config = dict(
    num_key_value_heads=3,
    vocab_size=4096,
    hidden_act='swiglu',
    norm_place='pre',
    positions='rope',
    attn_scale=0.374,
    init_std_o=0.0567,
    init_std_up=0.0567,
    lr_mult_o=1.5,
    doc_mask=True,
    max_steps=4157,
)
Each number is 128 + 24 x the weight over its row's rms, rounded and kept within 0 to 255. Layers, rows and columns count from 0. Numbers have three digits each. The size before them is the row's rms in percent of the matrix's.

# up: layer 9 MLP up, 512x192, rms 0.0735, rows 432-455, columns 0-191
# down: layer 9 MLP down (transposed), 512x192, rms 0.0482, rows 432-455, columns 0-191
# gate: layer 9 MLP gate, 512x192, rms 0.0699, rows 433-456, columns 0-191
up432 090:122135119103118130128124136146109133143126110112120148074073128129118116143159152108125113157165101083115132115130129186162114146150101158115143105125173123109156103176161112141128127136150163131164150212136129149131121129138115153109138139086123139117114077095111142116144137101101129150125120103110137121167113116153116078183146126076139124134124135116155133134111108126102116126141131150088126143115107148135122135139152148163106159140128143121118160099124116113127086145102153144140151128121119164108151083132119137111105152188097097113138122181166068135087163153067133119
down432 095:154133116163131128163118087121056138092144157171187125146122089077078091127154166122134107156134132167131111097163141151111148148121140125114110116086121097104124151158135103107124138076143119149140099114165144122141132151095163135156146133121162122107113119138167109148126136144095155147141142105102123120123127102159141096150157104115102103127125132120117140158125115176132130136124118163107127166148148089136132130105139128156150141137139092116100101125135126122103160098101153128186183101112099159128177157103158128125139090137116073135124113136137138104072153120139136122
gate433 096:125155146132131156149177112144119072128095163134072132132162090112180166116158133134104140103183111171104107132134174139167122081156107117140102134089140139129142093161134132147142133125103124122097153128194156138114170163137087124162161118137114113145112106121113074146113087142163111133130116122157155111139114147149116113082109164111120136101120129119113131137149078152138126167097105120166151132142116176121117121127144134153129130142115121068104112120110152176125149157147087151129126150131106091130126149106142113154097099147130143173137128124139115129113102111140149140
up433 096:135116116102083164111076108155130165138139117131079124124137116153143116116170171132159110132119151126167148113110101140080122113129135115149159150143139136088144108149135142136122126122140156143165116103151111148139132161141125156110153125196125128127130163135110088129143145143084126119160138121121167138163108113091131107164136074151098147134142132110147144169124129129161125135134122130118105124098157160113123086161138161131137172093120101122108130089130144164071067127193129126137151138160166106142139123134107124109139149188083141128071146135112145118158105116161124133
down433 100:129129125107092137071129135136144121175114110135090152115118125092128122124131125129154163141177123100129128102152136122112133171138141148125171167126121084111094099147131125100095142098130142134112129141121147118125122142109068131126099086165140106063169145120197121129107124159139152116084140147160141138145142112096123097111113105117111137134135133101157132134128141099124161172101065149100107113075114149108145084143110134105109144140164131099140099144113124164136144121132139153140153150140142165119123092112175145106098117129146174142136104153139055128128082108114136142
gate434 105:124179093102124154098111125135103170117137117137152150116145105100080115142118147102123105119074151139064121097116110130123179146115103110114129175090127143178181132130172135116102127153125130096134160119182094147108121100126152121134143133122128090121087113141147101101131164121080177110126134142120148157119125134136127181134140133137103158107112132125122136132092096103135100111122106123166134157105081097143109135099144140155161109141134159127156116105128119110115130090133090153115167104124124116136150083101093126138099100133124161132122136092089141102142123169167087136
up434 106:113124154146177101113103128133131104149115136132147155088138109089089166138125117097139089109123156107115153108160132146129167095143132113123134118087090107139146145159118110171143108118129150119119163174101075109128114133161111114161131133145117173087147181143091134098143121107153115147131145136113106144105112153169071125157150109142110112122134123059128134142125129123120094177097126178102137116167159104143134102127157146135177118117144105114120158138106132100132142179134115107124112166125108133103135129062143145104144110110140140141146108142119161113104080155160145144
down434 101:145180120115158156146117151157080115106192144127135063148140116107175113138138158128177102138125147143124128163156159086104106092113159148123132111119147094103149115113108142118136171144132086135101157151143145132149111081083139159187131113132089112140123149182104154106159093125107139146132149138160121109111127139158110152115142151161094122149116118104125110133132158177107113148156117156113142128135125137102127141120171072154138147116164122154149132120133123137149140129118146117107153111149110124155096152125133153110109121123158134151101153078116089128145107159134068130
gate435 102:123202151082131139175129113143139124169116103069108155158099086128101121154133120125106145160147148099118143152148088136133126095111144183105154136106137158133105131149143134141150105122134178133136149142112103133149172131138056137141115143087114113130146108109144083130132142126115084104157128096147121162136170120111128130123187093184152121162157148119098121099109140148133106181132125146151143144116145129129153112135120131127127106127127149120121106148104136150138113140142114136113128130139099153131147146157062135148126099106099107122134190128132075103132096106103146126
up435 106:156137154103153068114071111106113159126122115133166100121146096095108151103104132147072136139116097145097151140155132118094141154144148108100133129121109124123131194135095116144096137125168116109119166150111128159092119125108112115099108165144111127133113140055145118097095122144101124139128091110132116126180122155112119137134105141118141160101158126145101111124128136072132109121145102126106160112106123132110124154115132149075097091134121109125153048118148099182148110123104161131127130097105129156103104116110118133130171134150127154150080176121147113132138143111123124109
down435 103:137126153123163124123126156102152172143115122075152126114146095126125153198118088118123134153140132070141132130147138151153119137096116130100096112096129177133145175128133135141141131150139118139161109149126099152123143150139157082171118124152128143111165149105096091105173113105099118117084090149132132130120152160081121135115137099120108108112177133104112116135161102137108119140115112131116137107178115157133156143142120104096149145167123115100124087123068101148128138130140155089119113155116174156101080116134138111137088119106126135140147137173178104074142133096127108117
gate436 092:117107139133119126124141120133141155088094176089110134150136118134082133124057125131139087131149091147164075147128111140133132128147119144123105098138143161131138135111124136131135116146142129122132102136159143168123133127119113132122122135134121083119083206104141094144118142149130104148111103147117118106108132094112092148115114163124142128126113160173159121092122144148122194161154122120119123156114146129097093110116110152149084108158162090137118132166165108070125148099122163140171093125114118094105127136137164158119172109106149118151106100189149115162096108116130166120
up436 096:154094128103148139104104119169140089107079112124111131123110145095093130114075102120136126095117139166121152130098109121153134115121143195146158154093117102126132164141149167150095132084131143148102098134138121136146156109144158119147191102101127132171142130104171096149100143123130133102158147138116110125145098167122122119122073125145140105045148115115137127106151115149135151156136152121097083113118129178107134097174150139108127131127162154114124128116105125113106112089084149147143117122111112134156159072116129135129130131102150124137148077126113131139126098146167159118
down436 094:119123133134114108181128132128132114120142092067083138142120103135128169138142136146091072151130148112156128119124101127077097133069103115133130124151105124117135136123109178156119144147101115068151176145136115155127163157115166092143103138158140118138149105114114136126135116116121118143175122122145126134114175102128114138158147100116160145145093115157185088145089161150139124082152128134128143130159127124124140156108170136143126135137127105136108137095114133116144155164127072098071126100151114079135139118134137169097124103159107142109069144135109121130124160087154129144
gate437 098:124173119129114098090099162124127158156124162136101088106161130064129103147146103127155130112125138121100125106160184176143172114154103136167125135137136151173125154137117100098138139159153107121129182114128092079123122119108138089102168104153096117145134155141168089114159128162115109175087139188081149133108114134152135096080133159153104179108161157110118135134125158140145122121121116125110144125142122169131165096143159107109122110123118146127158157125148132146106133135132130124152127130121141108125138119129161128112121121091133113145125122135100165142192115162096121141
up437 090:139114122142099124093154145137161161168104148138125165139090127088094118165080120109097166143184122141108117074110132108144146123108143107122130105125125084138094140176105107111126148117137147118090136145147158120117146123147159104138123097129113153117127160131082115122111132143125194106113097150141125122120086155132095107120150104104162148133124119147125157114105139068133171167144093101129120120113136112122096141110106171121131132123137138128125170121069133127122140136109156077115116135165121161139142071154135071141087133118114114147113133090128124160117141073167132133
down437 095:103103144099115119162149110073143144151090117141119141164130146100140129134133153129158086157094154137132170144097104156165134133116112097070149131131115163125146155111115115113124141097149145118126093144126119105162092115084131115133148132096131119147105186143163127137148084144118145113179165115144140190141084145095092080156098125143149144116106127117098138123144147146134113119127150125155125118079147100094076138098116121114164132080124128098130090089105139147104137071123104167106134124105132145126105159117109126124131107167091131131144105100124126122098111167140153132
gate438 096:074157127118105174085135166151104115120123113102108131109111104167077182118124142134161136118140153129121140146132091073130148100136156141092168136134149161168132148134159129143109144094097137148089134105111111150183140102132183144099116100117133127155121108111149120145123115139161112121132109136136134140147117097101097121110135127103086138119148142066102101124137091112140139126098113136097095107116152118092119119164160098164119110101107138130127089165086124130134120124124144105151157163145117093180137161136140140127090111165109073126114117119133164131098111117130077137
up438 097:092083133127169139155125101131134158120104139125135111123115185137150149130109129110148142139114138133135177131146143116142159134126107133144143124143116149067158098129073097132118131168167152113111138156103122129134096144133123123113132143140110104139142104136089109114082099165124109121091144103113135091145120148125103130089101154201117122163143151110151170131115089122166139115099098136113113077112128115125155129106106143117102112182147169121145160122107153089131129164115137152111119142164151157118199144086144127119132099183149121112078092102119147113123129108163132141
down438 095:129129119154135151151150096085136159149133141180088116137117110176130122108132097149118120148153139117110114130108128159132111122106121150089073115112123095142110112116105080094134134116143101168130099147130140118118111131118118115119150129159162096091135128112122112112120148137172125169158128140081103113111128097145161096155141115126138095137110134092141126115147139144134120153188119130139075154104143152132133144122200143146140110152123137142154102140176105092089099090139133130225112142101132120114080145139130111155103139105102136113116134148143106120094133116074148167
gate439 101:113113103123170150099145131142110098122123161110086123159124084160121135121102097130122132141146121140129180118098097209147146140135090151107118153097121118122115146111106174153093076130118150145120118163146114158119159138122129107089111103118141120116114131132131126170166119101139164136126145160141115108120148149093173122128170144165119129150124122079138104092107131142127118139130140146130123126148134150107140136131107112137111137065176099079176117127150106137058161120086129119176110108135091127136130126115143111137131133126160144121077128080101154115138168124157134094
up439 102:158156098105186086131147084130129124116135088130164167093124083129130138088133144124091159140102089093127133127108140114132113144080162090136117131125135132120102137135175181130120156097118093121160127119104109136126171158159126150132144172083104101145132146128117091107118113143147131161085152108198107119105139147147140145134083129127126116125131114114187112108146165149140159119138150162106126058140128102095125106102144122134160132125135134112113120102172115153132111126137127112092113171114126141097120109135094127139083137123123112104134132112168127118156105126166085142
down439 104:154127136151125137087139113128099119141121133160112118133114133160130113125123138149149130139151110110098127098131143185140119117136141127117120105119140149162103130102153137150132117145123134104148190135129161155133132147158204191125131078106152157151116135174109137106120131127130107087111174129135146113164124131144121155102150124150129132106156172122135145105107168189152111122072134129107148139067139112140165116138173127126125100187123096160115172109110138145157163092106134113114093147116118110148159146136131132159107155126148155128113181134113108173131113126078116171
gate440 094:103105123136152088119111128121105111171138158154162124146118114100142102127154135060128136117188147144164107121133127105119093101145132145091151104118096135113120148108142117163117124103121119140107135099131103156115139123091143148140171151090112126145137138130121149173128143120086133116134075123108139127120147129135137139087119109112105133132123169128129151121098132143130138149155115174102065133113169156119068090139144101140116129110161150140167095112199164106135106142181095167145147124137117177123121135129151153149118151142156129112190117186121115122106164118132141142
up440 093:120137147168118123105136135136123093127158111114148104104115114121118123141109114149156110088142081098158133139135108118133100171138146145157169152103141154121100075124108100182116130136144138158157116153117127127158135145163087141164114124162113191100121142145161124133099135093149110109130154099095120087127104116094119125102121113123149173105092139175115066154091161117117127117102101103123163153166133096147108190120112153119121145133115117105149117121138109122141134076122104121110172145117105118097120124165155189099127137173127139123120100120137120140086092129165124119
down440 096:127132099144155152140145119161129129135152152127082144122152143148127181114123145139121142111135145130109125150159159143124153176142120141098071123115104120140118095157091145163117130133141114150094123100125153089110156158105166104119128121125152092120105091134131123155130130108134159116117105161161116118129147115059156134127120105110082117153086087124133111152131119142154093093085141112108107146157084103104087126131079102148081171089100129143122120147127133151087095135143117123188100125138099123122150155085138146123077110102170149151134138120122128155110100159083133154
gate441 103:118109130088132142136128099099126101108161114105141144182086109161118160164130143131144148116123103091157113119147105111122140156112149110140158165108132133124102111117120141171120122121114168156147086136153167137161149126132104091149081125140120176111099092137130098128172172149144135098132100094098133115098069101103123086145094116134101095061107126146142089122120123118103121115128110116162107157115147120160139101126111097136132095170144149136116091095111080124128128123120141143117141124145116131142086161138111085109168170135163125144111122159148148086101132163137147096
up441 099:148130121135170141122088101144112119123144100141091107121117106107150142129102107143085093161143156101167154106093099121105110139090139114118124119094137115128108154115129107126179117101142096149106103132124126148113107150150126157128119144092115130143089129118111153144113135132136213107155097095112141114128126094112108129124144076077110116171141125128185153136123156175145118090141096112130132133134085161110125134112167129112111149124173104104145147069146141123106085124110092087107137135158127097143119131113184126153159156137149159143135116089109098169115134147118140171
down441 098:106139097128120156119110125136120144134110184118130175139129121157155096125099169105163126099141113138105124145098129122088132081087111103096144114150154121150119133124120135100113092129172138117082093125148092124110136181132147162125148115124157152129130123145140094147097151156143151139110164071139108103147098173138140145140182175114119151158138105140152171124128161121129108114104173141159135117114084123101080121170127093140088118146101094129131132148159164146114089142161097166182130136100140100138114133118115086101107125113166104125103140125107111112097113112136131128
gate442 103:121133104150134138157133150106123144133162171086146146107127127114115146126109123117116165136148149125106133147102108134161118098174139131135128120127139150104122118105118125099098114152133134159085127143153162119145132137157158122125140129099140111125103156107096167157129105131152130160069133112118121129134119131137105127090155163131099066063115165148136115117147153141103117143151105148174129121164112160125116118122131119131205118153136144127113123143092128133149150092137085117173099122146082119162118139118147107132139109134128162151177100096148153100129121205204132083
up442 104:092127128126166113129129100117128146114151152138115130140131144100129153153174138101177168125084109148102125101134131139084076143143131118160114096106118168120159152110076124104141109133125075122110157136107151161140161104162122117090110130138102128117081101136125136115148118170112105131105123168115113124105096147124130128123133129144165104119138157122096122094085150119093133093117169138118110095102145147150128147167132111131089107140100135123112134138093137143105222156127130118128126177116109075159105131105097141181113154127116096166132145119136166158093135112129120119
down442 101:142190129161139136108171125174135102111163158103133115083099131130128141127140126120111126063127132107122145129118172152103118086145117138109117134155104130130102147148137110115125111142119129077097072097167184156145124130113131141158145137107131132140141141117116113080125123132126150151146097123136145198164159142131112083129134160132156110137116184080103137123100154083112123115195145129155171126163130131147125155127088095124128125151135104133144145118111125146137148139139119117149100121124077071115121131162173127111105132124179131100112141128123157092137106150134150127
gate443 098:123109123103104166104165089155134134120159185133137145133118110088163122120145149136128163124140141155105155150134080068146100128117094124132118099088118163097117097096132116158084131125166137156091117159128170105129136100153144146109188111140147155119130135130130135107140197140125121085122121146131142108113152083119148141154152095141170136149121089158148132147101140126137133101118147140148132143115093152100132072153146124171135108166097108103142131142137106090117161126129116136129142118092165150134168107148100141125122117164129109118138182155124120124071128127147157164
up443 100:136111090093118154149117117103146111082151095103077120136126094145149106123099124106159136160143107132111115131121145150147156132112120119116104130117132114143165147088114163087148129144136096166129111110102077130103112186168101133123125167155133135071118112120143122121060125089099127141140115139118105153164141141144183142149106129140085131150105128136142150160153122155138112116146145142149118130105122073108121140159111114086137134124178149112113152116096132091155150134120110092174102106130098103151114171146177130136157113160143176136122152131156136102099078131119130147
down443 098:086109122159166120094126117119102145105127145163145156184136110117126119139126149157162137132068113129103164147128133173122115123112163158122081153074106149192151101107095111095090105109094134139151123142131125108137143102178114140115129074125131162152156078119160111140147108107109088114106144129131178135124098143120138123090172094131193147129144145137118127151126174104135150121080122118129130183128108131140120123122107142152128132096086111117145132143147115126105098147133104140155141106095111128140187125149175118123142124114119103120146146141141125154098107115131129155
gate444 095:084092163126095131118134133126179111146082110130115124126146115143131094123141144115149095124163091113138131169128142132139149154072143088125147148091164103130146121100153112118132126149129149117154131124134108115157139133131148131118170108139116164135125132146133176106133129126119135126127155126173138154144102135103105129130060124120123119079104125137131167113120120119134134105127207131150143132112146129074149170080097117050088135183139127128123135107124110129127116150198110156097114129141153121121159136124131137176182107100142138114125134096160134082134129095124139151
up444 090:073146116165116127160107125124139129199104089108102129113125139147100151111115099111123093134126118088096135120121120095115118122094112119099123150135131180124124159107185119136104095153134144125140174140140118145108156133113140129140171115063125121154125143092142187115149140112134111161163137084132188152079094096117135151140169152146137130109158102129145164111148114111101159136117109139158150145107136171114116132113084114136148175166140135139087081094117150120139135123145163172140141141155137136105102135144112111136109103134135115117145091129112147116132134109120157078
down444 092:178150131131153121108118110103137148143140117114119147162138186136114098142159117126109111100124152158107156135154113124142140131141165153155139178109135133101142108150132093127117136131141113127124156082104164123155130114110110101121157133152134181101179162167105123114143140084106140111151123111158129138139143097164110116138123119183142122154114156123102146093152147126186113103141133125166115142016130090155094102115146139106141142127130117140112159102077122111130111118109168122166072111127133112157150123132146110149148143120109167083132142098121127118143152139150118148
gate445 101:133175112142127153120086126161139129118121124135093095151156130095143135122165133147105150120125150125115093095127165117107143099151107191140152142116105109082167157140112123124146114139134080112135123104126113149130136154123158129188121108070123107108154126135177177112097123134147133130092126145149114123129153124154067122104117119163098111090146077107175150103172110130092119126175123182173095133144115139121139142147072169112098138154099125088124130145109158142090104144125118106129142147129146145108115112146148140163141111088154128125128161153148116147125134160120132139
up445 104:114172142117156072147155127140129086142145145111118127109143128086113136161122102124115118108114121165125145115144171097138125109147152134132130176137157100107129166123127137152083137193107111095123120134118191124138136137135114123121149109129157136134128132111131120144101094120139131147109117105122048148162133142112071158127124092118107168140103082130139161143161130120149105098114142156140166095143111128116125119130139126141146122110135157092177109141127162113156100088128096155144135090165157125092092157122142175168103152106118121100107132170166102151086142149100107132
down445 102:154116119165123160114110135135129097101119116120128091120159131101130083107155131150145143158167121106085086138130131160139156137109143155078089099095152141134138184151125135191138114119099116113113128127122164125109119118081100138127140140126106140129149186143125146150110079141134078109164096137160087107121158112104099137152113133111067094140105098132126138103088147128113178144101137086153091144114111122118113142181150112173144154150130156147118127133113144160114117137113127120111132136140143177159147109107143124150141163128123079130118127125114107111091101112123118183
gate446 103:173146137140137130111128119128141091129097077139160141099146106111128147142086107140157139155131129112075088126093153090177132157125133137155158163083098112147167170126128128127169137159123131150097152125127092109125149143123081138128142146099130093167098106132098140147135156116095143110124137104079137126096115155139145104133094163121165073123139167114117096110140141141095083089134158079151097151116117111156144163126115137139136137157147103101075154131127145103141143139156117141118131151127114143122118154148129117151136172142146105104113122201143098123163109135105129110
up446 097:140116133173143084096133141140144166098183125137129131118154101121116145142128105136106092148124152135169144144125166129092135127142154148068129132153166139099101131146143169094136172107109143136159132132122135102161125147145128125127107139169135087087108140113065135158104137108137098131149128135137147151180117134106122072117107069116099137152113116149159153132149149099131121098152126117158121094160147131136146115141127116138140113129159105144169133057151084129092153142152148139147121113139089125109177130144131168150150090114128095159161151145164115127152112159096106133
down446 103:169120088162124134135138111158119138107129082136141144097159113128177079110131128171115115154093152113085133115128147160133128098120147146148127144160147166110139139153120106125148140146123155159158116136159062110074095125152102182151171130104163150103153131185135124119122110141146146151134168138132137137122158139138073116133117093146177093157130136144137120133137113115152119162122139132092152125170136132086112132128121151103142154113160101085179143126123161074130151146119163163118138138089133114136117125108124099124152148100128138095085118143109110138137094128138099165
gate447 100:120151087129107083131102149090140123118148123161151109081111136157150122100120092104131165093113122106123134108129122093129125118107160150170148158084153122131105171129093123145077133129094156103110142171111125150092121126105129133166117138097125121145132104124170121107073114120140133119131139140144073071144095185106175115136141113179123106107121115107130102149109125130077135127086122101131131117111153119118119075122108139115133113099129150153127155098126125133108133125088082108159145084114147107177135119150092096155123124119106159168103142151152129119146120078133118109
up447 105:128130125161103130106125147077120112113115106149136153086089132131132149120083132167090140183175141110087131099140147132161135127085090144110130146080150121126115115140154123119134129125083114114066131123083167128129163140158118149109128099123140131135135100185147144143108151162125151123164134131111115137145137185136179107101120128136144163128118109171127109091122115104098108128149115077111115115154151148106135112133146156183099174152112146136092126149155116142175121111134134141113137160127150143133142159140118146118117094099106196165119104145111163092116141124119144125
down447 105:076124099131124141166117174144124083132138133099130124148105130113086133162138123085166188144151079124156138134135103141104128113108146111151115152129129121088126138124173117139167098160093141097176124125139174107137139134156132120131139110124130158129117126120142143097157106151150111139090070158137134113161163127140119130144142137136129109128111134162180100079117166124155108100137096143124093155124103134105181149140123129118095103129150125160148182137131106155144119152118091145086150146137128165150172141120121108147076124105159132163163153154112136166149127128095127165
gate448 101:128145164093148132142129082125110123145106175099121147120115137124120168152143175114130102117150130160100125131135093159084177111117135144111121105109094126139158129126157104111119104144093155154114113153094146105119142124146103143107111119137126104111110142108140131166170140145150138147134113094103121159164129118159150139063145123172165157082106105162148094116142116116130125110130131097137085103144115126151140163138140146166121129118143106158127160144125108099108116138157091141105163161125152127116130120150102069140097101119141079176125192169130156062109148118137133111
up448 102:116148145097155164130146171133137138137116142142133108153118117125152129195123113158142104147117126127111092145135164135108147107185120146121090142133104122118084112158106141121124147130096142106133095118132099168129122133116148086117108123131117147146147082148144135139149110109116103098112137129141139107108098116161101145157133120100171098110137161130155149120134112113164127137118172133174135169152150157112137113078134100062125114118145104120126161094140098195156152150158181154092109119097121129150126115109146157120079133110112166138168140157155099102108149095108184132
down448 101:152106110121118064117113114091094146141104133142117147195118104122134173104158114153143135144149137127094093103142103102164136129150128091120139138111156121107125131140130085151093139149077125116140141161139109128128123114183111128117091102132121128145153119096107120165140149150163104159142124127134134139145120155124134136169119130141115129117155128090077134139105137131123145126171118097169129130133103144106087141128094117128130092096144123188140099123097100094163149154108161145102126095121119149138107136133086130137134093076075137196170107113142151087134097097147120152
gate449 104:168137098147110166090136105140132152096150119146095148108114139124126110127118109131153145151110147102128161095181132130079072185106174157111135117091071124109092152130153114117113126138086103111133111109147134146116114162106128120135126122156118108156128140160130109125126152153117150140123098131114143119138085162139109086149104106161084111139096183114130123148117136142100121148164096133109102129149138136151081097114148138077111102140177132113098102098149102175120121120120113101129056133134083125141116119164135152169095137164112097132112142126098129124145114104146116119
up449 102:119130148136126126078172107120123086176112117152122154138191153147149110106138130138104123109153109155127090114109103075105105154157176162114119175150149156114156137157105149137143130119167204144132147123095119122111156167157170124166132144115181121143106153081152147141136128106090083122149117125154157168181097087128099136100126133119132113113144117126101090159133129139130141121118125131128103136107128081146137136118079132136130120141100072118123141147111118147119124105153135116129142080138148144124108092115114170135130083146119110099139112099163141118109127140138147132
down449 096:127108081148124183115104127098111167147118107153144108121120078144150127131131164080083162113108094133125141113106129095139114098114117153172124099117102143121130136092126122134128135110063095145128114151102127115099108125167129139146105108115101119116141110112126095181128141157101149133145126137163150123111106095117155135091107111126119128092111147096098088155083131115133073133091139121095122107101113125139141183090133112138137117133136117092080172137115112142124122113104119080173118177169109143124178113122141117118106101119114125114136075101181149112096128138124123137
gate450 098:125148119135116119130127124177147180170142111120124145184127089137135123141175137140128114125139171131140145123168120108097108120118144132132115121116154089128139152143112099159113168143135153201119094113108129142117136124089140164119149159194110091139138120155098134106151079119123128143161139072152114160130171160125121145149070122118128105110137142098159143124116162101117130093119119125151131111137161154096151108095144111109139138104151143135107089103134116108144157148145094177096141139179094130145127120174142181138116132112161124120095089125110131128086152133162143120
up450 104:117137108148123136159139139113090127145166100124115087122124136134101180152101131162141125154141137124105093129131101113066151104155125162134165139104167137130116108121142154110144138123141159127088100135163097165129133157143066111145168122126099128141108134132092153118143139091114143111066096124114074147115135085101124149170130125120145144145150099154163132132109136108135105129130162145132125133183192071124103113124176144148097061158118099143127123095106131123128155151102120144122112156124141108176132123118159127121124108132131130152130123111104173125128134152130070116
down450 105:174161114145116096120124114116107128122169105120139118119143117135154113097150118143139089116135103105093072147126125150127100144155178188131152122115127117095154104115101142130111166139125120153126181186167130156161075111175113154115099124153140142100104121153125135117126121100137149151098124086202152113140123140151123140097119149115120113123162113153135132098111110125150131095126146153115158149191115104169127141114152141178113129115128155075092143122092134143136133152129107092167127138142127109133117098136158103120120119115152109138127125116201132143147164090138118137
gate451 103:138095168085111106150109120129137113119136139141119174116086116159154109128158126144162153112103172103145134132099157108152173177124140135165139131127145117161154148140127071104134177115126129104084088087119145122146121102109133110089144130155122097151134082126142104102155147107156150163122160135114084128159130135180127118106156166104118121109103138143107148129162139089121135130118186133154106090168120127111133139157165111116098130105118153127108127145135110127101119126116149122105166149141135132133110118099168205170123102134129139126096140119119117165169124099101142093
up451 099:110146145156124109173121127139111140149169162124133093092148117128122133125124092151099137145149140095091146105120108136115105065150107124120132114166138091117111159133132149158130117124100102110119137105144151135139147098122153118137162127131153116090165148104157122159132092122111122154151154127085110135181098149141088139138107115142166113121132105107094139101172135139159147121149093176111191143137151109089146085137126134086161156125152150112148140160127114096078156090136103125107118118124157177171130147144152129111111093095136140162108136095162078122144126110164095135
down451 097:189123152110125163125203158095169118113114138120121127123112095111137132114119139142129168167130101151168147143118154160117135094140149134146109125156079104128156173122145131137090148106139121137122133109101137094102127064135124156073098136107151112159067117146133142134131142093163102112149115127142143120160097140167129132126132162159149104104155130135124185148136101139119119141129124129122173118140135109144116112161094172130112089133091104112114140119083087139115177143091091134115148138148114147128165115095124085095085123102146117127140123083132136125132127146142143101
gate452 106:163138116086134100153117145125138175111117123133105127088078124110133117163142154126101170092115127099156131085114134158150128111130137141103124156106116105115105132133116159136126156141115114137110135133141075112142127128123156146160156159134108101103105137150104094132111147142115121132083099153160097101084136105141124175147160127126098123099132135148132115117113104140153140109124156117110099124134157178159136126106134121169143153169120145142176104076151101122102101145160122152106106099120085158108117091153145095125116145122125107151053115102174150105161168161109143069
up452 099:106096136180107157088116187136170167118159122111144146140140142142116117131133165123101163110096115104178127126126088088141119123082174100095117161109167088133138138155157123142112160103140178170155112158152112155095153158121114116115122123120105115104107109142104129080116120098133131138169115144149114079126135153152107132120134118144099130114120149176111122128077181144109130145115142142144129092131161159158105148146181152125132092141141152117137157119108113108133114105145117166129118108153095145140148123151114117108154123150134102157136151162158175128096102165127140140
down452 101:156160170109132108156130141116105158120140142128129139127154141105108139119128159140116132104091166165137101133140142093111100151144138150081173142124167156138162106134119122068142109135126148101137118131070142100126189125140104131112119194139137167102143110112134114138125139131163127132131082115113128123092164095120127119089181110138125117128119151142126101088122114129155108115157158105154086142125118121115164098115122128103087177165058133138212114128092110117142145165147140117105123110126100104123141147124125109142116151137139136079100114136157114114118117169102137121
gate453 101:107142151142084143125156149105097093115153146141106124107154102129072134123088084129150095153134109127153112113169129118148145124160160177117119139121112146180135134160161122085145109099066144121176101155152107125144164127147105134140150162146091073103114169091175131106128152122141137154154155100186120130102107097125114107113119141092166096135114162099131141106112115151101139131115159128124145117096106077151134136117141094148120170120117102131120120156142103107151156088096141101128169149126131126116137088152100116120126120105119115139149118129167092119125090127115120120
up453 096:170134149163092159164103148114122120078105104115109152146137110152138089101096110141152095129104106091104130159131169114126140176073132128144148076141122126118101153125126129133153102140113107149170144135108182155101132122141156137158101161121130172109144158136125094139154161097106110147094121138136127178137136112119082114147137113148097091167157086144131153138121113169102137127150133106146150131132147105084106131109133112142165136097148123131149108165116093130108153104073139122113123136183104118132127110133079131132149131104152119118108112107158139110105118114115199149
down453 096:119138103125114130113156110127145126195167119115117169108177097149118122133128111112137125095139107118170148105121123113145152142133161181133144099098124119096136155164128120121121116118136103130130157104131152159077122141120086144146125150126125096137081115136107115117099090098143122145117094112170118137159171135123112109119124134101107113172120089172107115154137091121124141154142127104137135155185127128099166095143122123112159147118157082131192114151220133128166159154127133122128127167127139104110110106082069144159099139130120127113151133152144126144120136113149162121
gate454 091:153154105121150147072101155135136128116140101112124132196132072137115114109116131167121150101110127131121082122139125107147135118095128153093135163135125151134108125100134125159113150118164143147135092169121129138190146160150171106137144112133128104087186162115103112118143076119138138171117136120158122129128130157072123120146130101121148141120088109119149112133098111126138074134118107184158072113132126146137120143117113147174133145137125135145155096133102133066137132105139087143101126069096132136092084123138098097134128144107109129153132134144158138131144159094135162131
up454 091:129094121128123059116165152110132144132162164085112177105105192152092146148100106104143111118159135120109131152135108148134118115100100134163121119131130157164155120145144108098138106129114123133122127165149126090118125109110101123120125115098149109145122130107134109110135123169115106103091120135115128147105107145138130112204114082109106112102152124123104102115139151152094139110109132100152171161159135096142114127129161119150124144056111125117069128105139125156132117104114174120118098131153106100113138122109142143114144147162148143108139071129076137069147127081144144096
down454 098:147142121095104136136138119107115167107130150123125139097153155114115085117193130130114130144153124109079142134160126124096114129124117118145112107127161088056132127157124096120138089114126156107128146147111112070127106103145112104106125144118139125112087113133123161154154143151109090143088134110134135160150127122132114138148149114123121135174146092094109137158120092136112141095085122134124158106149175124129130174158146137115118135141162094148138140060139119150128063181110142134101144091140145134135079102118147100155150102149149123114108111062075161112153133126121121143
gate455 100:164164117161111135108142081139102125173116102155109132102124114125114155145113104083144127106135144113140157126113130158092124164149116079173147155123129153159163151130080120113168129125114155112098122101134113103114137092125168133148108135112137098125160138142159139120143097124126117109061112142159097099092096150078150154122126114122148099121169119129118152149104142081096121138088169114118132189144118152110114123134133154112108128108114111123124143107152106142129139112166107114139097151172102111119111163124121138122073131152118151088137210132164144141154099115109130117
up455 096:114146123137098140157095142102112144138119112117062103123137146109112139082140140121162125102149171127144118081147164113070104089128142141153131149093126102101124088094121196082113078153093123147135138079119125092145131126131168145106126130124112123126075152135096132120138119073148095150145138113145117103113149129160159087144140141112148134086113137123139109121128159170116127102115113119134159164148130160142137164127141144166153129103098110142146148148119114148140154127107120122159168095078110127116091185115117132107138130118145107141085094166123132164103148109129138141
down455 095:115076130109109110133133149129082131090141116125126136135096101146148162111150129161127163091095098124145156160183092154102104125103072123117144139115156116135128127099115143133133125083175124098143115128148128164110133120122134186112107127145157110159157159127134082155132148128138148124136127111150118143117108116121102116118129105094081127137150128078103142137132098130129131119141125163122103126107135112150125144140145126141107158128161118161138140107124167137151119123126124118094138073146144142135024138110154102126161129113155130106075164107108086059133175143145127147
gate456 091:085167103152139144081173139102131140139131134111078120100145150156102124126127132089142122109118127145139133136109125128112112096145142159119143151115130108116152123120086167121118107110119105126162148133099137145132136126109131148132091104108132112114096100129148183129123151157129116127132132135089103108118128137135096107166155126140108122117158173118159138137164076142113106147123107132106148121108133104107151145122148118110122079145109105099193147078094150177093122129107199137160128140110124062089183138108134135115142088114140151135081154106111180119142162107160113160